config.yaml
d_model: 96
vocab_size: 922
activation: "tanh_gelu"
norm_place: "pre"
positions: "learned"
qk_norm: false
attn_scale: 0.125
tie_embeddings: false
init_std_qkv: 0.034
init_mimetic: 0.7
grad_clip: 1.0
final_lr_fraction: 0.0
steps: 5838
Each number is 128 + 24 x the weight over its row's rms, rounded and kept within 0 to 255. Layers, rows and columns count from 0. Numbers have three digits each. The size before them is the row's rms in percent of the matrix's.

# layer 5 MLP down (transposed), 384x96, rms 0.0634, rows 320-383, columns 48-95
141:090117114191131133133170106166106171145120094130111119182092085134128148111142169146129143148121118135139127086126126128150089161123117149145131
049:102109089126088109165148132150105150118152152126142110085117170134128114098151112137125146108128178168138140135130169110119140127145138124147127
036:148147097107132107141147119131099128129126134069094119134120138110182122144076101124127139146151138138085112116142144123098134156105105114185128
105:152066108144120108121147106141099177118071103114105155091160168150112161134162141122145149174142109122085108125167163136097113155133113077137164
128:107112088088093122108115143114104123131132134111123178152143134139081127107132109099143154093156130138132125142103117107130183066111172141137102
107:131111128137152164111158157103165152118139118093148115148124138127125116106114096116149149118178133113138082111108091131154115070131084128126099
120:130159122124121144095125127136129102140117117112133171121106111102112095152108148157114118105114091114168137087128146127128121136129147116160171
102:102108113119155137120140116140134144118097090125093142168181097082120133151158092128152113110166151155104125131115139098106155135131133170094159
026:102140142166083121115114135167104148135172112121078149100109158129145151095116112128126081142141129138113092106099127133154168136153172164123101
047:081106140104167128118105117123168095115115126118100160131156117133128101113137143194123119193163105156096105114085148182131126124107165136128156
149:115124139124129131101100118177126145152099082107138114097160085135102149079145147179118087133157142104129161083113130152125149112160127169149128
112:094101138071126076090129149129155105145125123145086145144135127127139177115100157147110120107093145090142100161128159197130119139138131126163125
109:127126159122144115107117158136093121112131134093145159123162133115139143093126162156130086109127141118120104136109180132112127140072173106100121
061:085118122133116140119164142123126160103148100104076133118104171112143089093124142160106120143162149144111134077089165141110174147135168087122124
128:160122118118170150139121171100103158134144106146146116127123139145148155128116118115107130149120153156102104117137101094158116121080179128110076
120:116129112159164141137104108122156129125113155107131113090134146146114133152116118099145109106131116139168173110127175106114111124144108184128077
086:148128106139119112168130096154141144117097100128139137120077143147161114136144138126131107132145170144130094114107154155090156128093073134110081
081:161114123098117146106143115133080131160159081069134132174095096129156134096118153080132151116173116105096132118149156175107109111100130140149148
086:144126142173096092157154114104143126152149148127142144113132124160112113143122143161136155113141145108126078128128186106137114096150092147145142
123:098135154166114133118119142119131147139157153150152172090116102087133162120099118124159110165129148117136152126124126153102098129077110132140162
069:147143121111089185127153077076131126175155132116130117153156133114099112133127133145144123112143098082100136129096132128156160133110105153114121
127:170073116131145096125111153177072145110121104117112101115176132085172125126154131140120165118142135106099117130131148129177150139125119170167141
124:179124136102142148116119148135173122120108142094103117161131123142141114168118069082111133107143106152122105150098102137136125129100155159108117
101:187144133198105162133141147120170115116130124149120109121121141109137088156104153124104145117125112138116114161121142093127160133091124122107125
054:127097098082129107113153155136114090120163151130123167122118143125130139119146073131134127101152114093114114100130095081145102116144096135141135
058:127088145124154142105115088173090114150091133141142129152165135135145136102151137142098094119094105125123156136142107146132091114125118159152144
038:115152132101107123137179147145106087109147113115097126106124103112155101129180115153136117128167151154097120087075148123098140124137183127136122
050:111141161143093129155161162122110151151124092097120093110119151157149115142117087147111167153128099149087117152088094130136111117167115084144099
100:152114079139138106195153161152155120145142133123117097148123112134140141121145109128143139109125120114120086139136103134092132133118109096110106
109:100164125144132127103104122112155127112110103152139133138116142141097120109126130160127164129128149105137121161141146123162107158143129142103102
075:162119123149126140118100121117106130122111156146129134138123110136161163113114174117142106091165164132112127141116110119131148116143156130136144
126:153098117107172117138152149097166076090129143126136151117121133157109115158089123118133128118125150108137125122100114150147079147095136150141120
053:120136141152163118122108126115130148095129142125108061104091099112143123149138133129110094136158154122115106199129187144121135130092134099101094
138:133155118112145129162143131135088150129133116123137156067131156141144050118141129133125115155151102168143153130132140065096108132106112138121107
120:154132127136150163120134119132174105118094131116176130107098097122133133091142102179117133105086157091146154135108124114148118143124172101123151
107:114106132121149127163139103116154118129136099144139118090171136096183101119151180146128145124111085127150153110079133143108123144150177120119144
053:133106142123120076127103144095118113136084100140144181152124128150160105122086140128146115100088142120118111137119169130114150149120130126127115
096:124129117124107149083147088170119152147132136108114118143133142150132094056124117126160151132128112133153124153133087128127134135124158119150126
131:139104132094158137129118112105141140146145107072203120150100119160102101099145140127110157131127162107118124152166146129136150140139102121129118
100:132090170131165075097090110161147107092137119106081113165063143114137141120159109147155123144109140111100104115149124148143117105126176100123136
097:130119115110103102167159117142169112145133131097126123113125133099164135132154116090156142105116098113163117149136111145140086139135119139122146
134:135106145157156123084081139125176122152083137142122107126136118145108112159126143115166150143119148104154123104141149113083126109146139152123102
122:129156122114142124152085118085160135093164130152097123188140111105122156143096125126107147143081150154143101106165169156114170117142145154129135
059:143123092136122120154146126114091148099118135172151145135144156139134121174120127120102131105099126080143119155127171134157144188113078154130075
133:123128119150160113159126106112118094102128089137143105123125137106154088146142120116095124142143104175152099093116136165146124118152128148120100
115:102108142135123115152124168096133127125095144149100121117111092144126104121133157156125128125121099152125095132139092132158130115161125125155086
050:142125123109101131122113104108083174128121115146165130127164171136133176134115137128122139142122132127102141155104153138107117120132121116129153
104:150087127116164130106098126184103141093131121157138125128099146127121124134101122149172116119132104123136107104108105083139113157115139158138125
130:120099087118121098120140130132133142149098131126131141117107122148125145135079143154133128092152110136132113122134150112150151120095138069150171
041:122141114150134145091119133134116152153147153121141141124148107167137121197140144141127106131086129090104132181126144137145138131146133147085118
110:129134142118147131135106109110139159145099124108093100144104105178137122138129098134154194148126122131142076140123141116126117068111131090177116
034:173124132145144124118125119135123181130141191090104147114153152151146133099165139155139127148102099158071128122110075133148104136122106116098119
086:145090149142126112136138111139158082132187126161122122105123129087111117117161146112127113150120129151137083125096162150142109097147173142134122
104:074088113145143115159092149140133114132169098132086092126133141163129145139154122152163097117106141122079147110102153152142149106070177124143123
110:101168106160150169126139086123118109172115141135110132137113151114116106120134188090114131148097161118152118111136173153132134125151081157124123
035:145132133158134140155138127150143129131149122078140122118111163116136093112137123117133098111098147173103093122113106129149135128111108116126118
032:125093100121105141108144119136125146128142174142100127131102139132131172120150121139193102150121117114108093107108128141134131111067150169101144
100:127143153113117118105147136136137122105130117120129150156079112113103125161134101070129113112139140143061110163147121137167134137085113123128127
079:159090163143075102165114135121137122140153121118120111110161145096180123159144134118083101107115110112122134105141126155122121165122141074130103
115:122111136104078147145157146106138099118144135165117148162137107109186109137122150127117154153128110124143142132142138162087084160103122081097137
099:130140119125095136115118117098099125116178085118127162144147161098140189152126137112103145147106117142144120106138088075089143100180111150086124
094:123132134098110113148110091165139082175163124127144107144141106107133135161123114101124089130121114118100140108116145128100142126163121145162149
047:091149142173142126122137134187103113157099150114139127144111095122162117145109143133101124137154079137122129093107110129130137137139104141104160
069:135150118194138128112168108112126157116111151125106136098182140145101132158097148131123126081125134188185096132126122105138109161119102114136149
# layer 5 MLP up, 384x96, rms 0.139, rows 321-383, columns 48-95
073:123135146096161144138107108150108125157125105145124167146094116155122165104100112123127118101110130151086129137147112109107169137108129196122090
070:165116105112138115090144131093116128118090088102140167097102114126174154145080117117157149125120135151096103136146106159112133153180104167155138
124:134116156134162094162139147140169128153155162133112105112122132117103159120140107136103112151102161123130139128101140131109087141092147131079130
108:110118161134119140136120103146140111085138119122121116136108133123147104159100144091129106114147162137160137139111104120094171169151107114134116
104:125116152119079116133145083181104114163129092195136129120107112148085147129152138110142101166130094098152144145157106100115135130116148150132111
105:136127168160125121103128108117125131090146134128126145143150147092128106134134062122145158131138105120095106100118117124109090129158125174121126
111:131094152150112145123203139135121121148098126123098105177110123136126155149130131133115101079104095110152157083150133099119092152162134113129127
062:082124159176104142105132175139115170137096099137087161108112107151148130094120125084132110141085115123110147109125160153130152090142142149102122
068:143113120155145140144143114130140106131160115111159128155105104147113094126123148136122148136105160163107124140136151164123136115164133103121184
114:173132188144137153145090128114141118139191137126142127137103120112094111139123180132098114131113159166123131131105156143124129110133127111107098
107:152131082132132145157159130141074171152139108103174130172133125120126095120168149096122178118151103135135123112112149140124132137106133106113140
118:141124111117137104109143116139105121130096117115152158158063142113111134140105135133130121120168115158123159102155115162089156129111107137108131
090:130144127139090098111163151108121136142127090122102103125100130122112129132106156104127106110074145125074129132114175178102174118151126133103144
111:125121129108101154104137096159122111099104141123126142112127117138098090109077134131132126092129117160137122099089150160127134164149111116139123
101:120072094114133153167107106167124130147144107137134135119147105096102120123075117124144117124148123151169150071105118117087176148153110129066132
119:126118132148134156136119092098125138156152099110138174139142179139149128105131149080170081114169134086130120123126178092082160162106153108155093
102:189135141122137139165109130130153129153152114121088174158116133155114091115121139098129122111173155129134106126149137122147079104150168117123129
106:127140125167155158126127102109122122143133120148166114130098103165130122119155104133085133150083116093072103161145113130151142120143106169137085
113:132140133170110129124174119144134118119122141160145099119118163118080066121143109165108162128155132153178160093129106082137079106172109108118138
088:157151084159122139130165104150106144186139121105152107108103147162082163106087138082140144141128138098124145143158148118156132113153093127119126
099:159155147146133161153093103096145146103138148130147152142100088081087115144133139113144138114108160185157139095108148121126121119178120087118130
112:152113121148093106144170110106105132168077061141085127083144089086132128118128107117174140146155105107149120135166137147087153105117147139092097
101:150122135135105129113150088088155110142110155144171087151112097115143164173121089131114132117132138115086139132115164138083130147182150151139129
084:124173071097144134148132150152083103138131160143137117098151133165133149103123081112147135124169110125075128164111139109147158150130090105101086
090:109135137134138192159100135134151144164125128183162107138124192094096094129084145127130143133125143106134154176111140156104137114135117099112142
065:098114147141108109164139177126121121154131123094134099133094119126111072112122130106151144126113181170087123143140143109082122111145140120123146
079:128158145171108145114149103163133137114112106115154158125098152115189119157093097095130168105099117094108151147098165138129111097164168116120130
117:149110099122123137135155164142133125171126100191115148116093106130105137152108181130120138126152083133139162086139148114141140176160141137118117
106:082137160131156134167158116152115113153126121127113085114102113135108109147135108122144109111150142124151126101102146128098179104120166111120158
112:118116114124105163133120141116148111127116155160141138134151074110132106117145127126166127100144147095123128177121138140109105110141145101094151
114:127152124136136145112149051109104136136102093154153132123144098146132136115160160105117121143132097147091133128172128128132164105132134124154126
074:171126160119097108157166112090143155125146090123137099092119098149152085128115096121079145104151135103129144146123139141155144139141138112107130
114:160105150106119140125112097146131114145149120162098169145138112122127123151128089119133158089127120175152092104077147163140137155174128122133140
102:151125119145118106138117118148126101144142109108140107097085138163113099130096168098126143147129079164096110162159144124127134154126117119112159
103:092144098122135138152134116073085109155156121133142111120098156141115126077116106122125154133125149084117136146179136131119116120133118125143157
077:159103131157123127154161133114157133114128131181162112102119132132166090123134122130085160121138150182162145102137162133151123122169096080127138
114:138132118100130123126081098136152140202166090145118144121120119088124141136133141135140096127131159152120123136101139135082140113111178119114093
120:138125164093134103125137171166123116121132121116101105147122119126121138107080125119145169100129127067128144110124113124159121136148146127129128
094:135131061139086118147124126136145130155117133153186126149083115106131127134109101148120124113152104100123145111167100155085098097094096164079131
104:124122121099078135133164126139130116154129122087115117103108125085158181108143118121145119091115110106096134163157109113121164142122140139072127
094:142138116160170184145132114126153146117132149138106150128116148116083162106152132139138106148102101136134122124136083135098119100140111168102107
112:126089083165077155146153112116164133141147139116121145153145150109125092125128124099091141100121141128140133114115135138115079114172140104124134
080:143144178148159130144162117146125123154098114148135136082137142093151105160110092153098156138151104156135086122121178115166156105177101073115125
110:176112146190115133139128145144138131128162126153114134109123084113146099134110150128152123124128126103175107091145141121124078119161063114125125
111:125111164146143169114091112125139123133130169150202133146113145119138125130149134082132098114141162124135130126144151138082119111100120114094128
087:128157107132134106150138100107104149141117137143189111107131143147113166128106132109121164153093137106103187145147174117104114113127085117099144
109:116121132127115132116177106134135147118172136152108150154149086099125100113136088089168123122146137106148123128157176162110170096144164112128118
110:108107142120118087107140075116147140137136130200145168151117131136153107116104088141122138137140118096114105113144127118094104088124137097114103
083:131123144167145120121134119144106105153103120149158082124153065133152173138106101123143106120083124115133153126120153174113134131155110097119120
121:131087138161141120119163101121147096140144120159175105131080105138110114116167127125139140098145136141140111110158099161085103087133091146093153
065:133096156111122153140137097161096121162185109158131104128121138134102120128138114174149149083133161182125088077099127151119149128163109119088143
117:132142129110115174120128157098127123161119125125094160160117110121121130108099108176125162116119123145133156129123074153147132119168087172121095
124:094141147151120173098110110117147114146143142173123108136148119163112075167162107180135145115101138148092111120145156142127115144142182137116121
102:111154092124113130122134118124146140135149115148123138178114112179135162127109129174162121137045126095100170130154130106129124129121102175112149
076:125113113126117121165117110138135105155113115106153097147107136116143139113091116083114123127141137128097174145141175172107105166132103115099115
070:126092151070079160139091181139124165167162120110122140133165115173144146092126090124159102110131137117113123119135175107132118098109116144123118
118:092185128137121127152116159135139130148108129119102117162104083084130128131084118112141124096172138130129059124144128132107155114123097142151118
106:127159135108138108138138132119127120174078092104152167130121147106115157125116110126127126141126133064085150142130107158109157146126092115133093
116:136136101120102118104148090152166142114140134154139188177112137134083128138119141161087112093128107194127141120112097097116148126119122141111141
105:130142155120111138121108091131110154134148118154133122105152169114119144155106127102092158165168128154180124156095134104105106075117107127127135
112:137125100160137152116137121161147106175128153143132105132120153126138124113109157094122090124145106156138134083140100147096125087148120137143094
089:146119111132172150133110082147124105124104122144102169139096133132118157093125127098132109100130139145142120146111125161129106099157154124095103
105:172138131066146151128100119095135131138087141161085149175158108135150178118135136123095138129113108154131121128113088145106155116141101171120096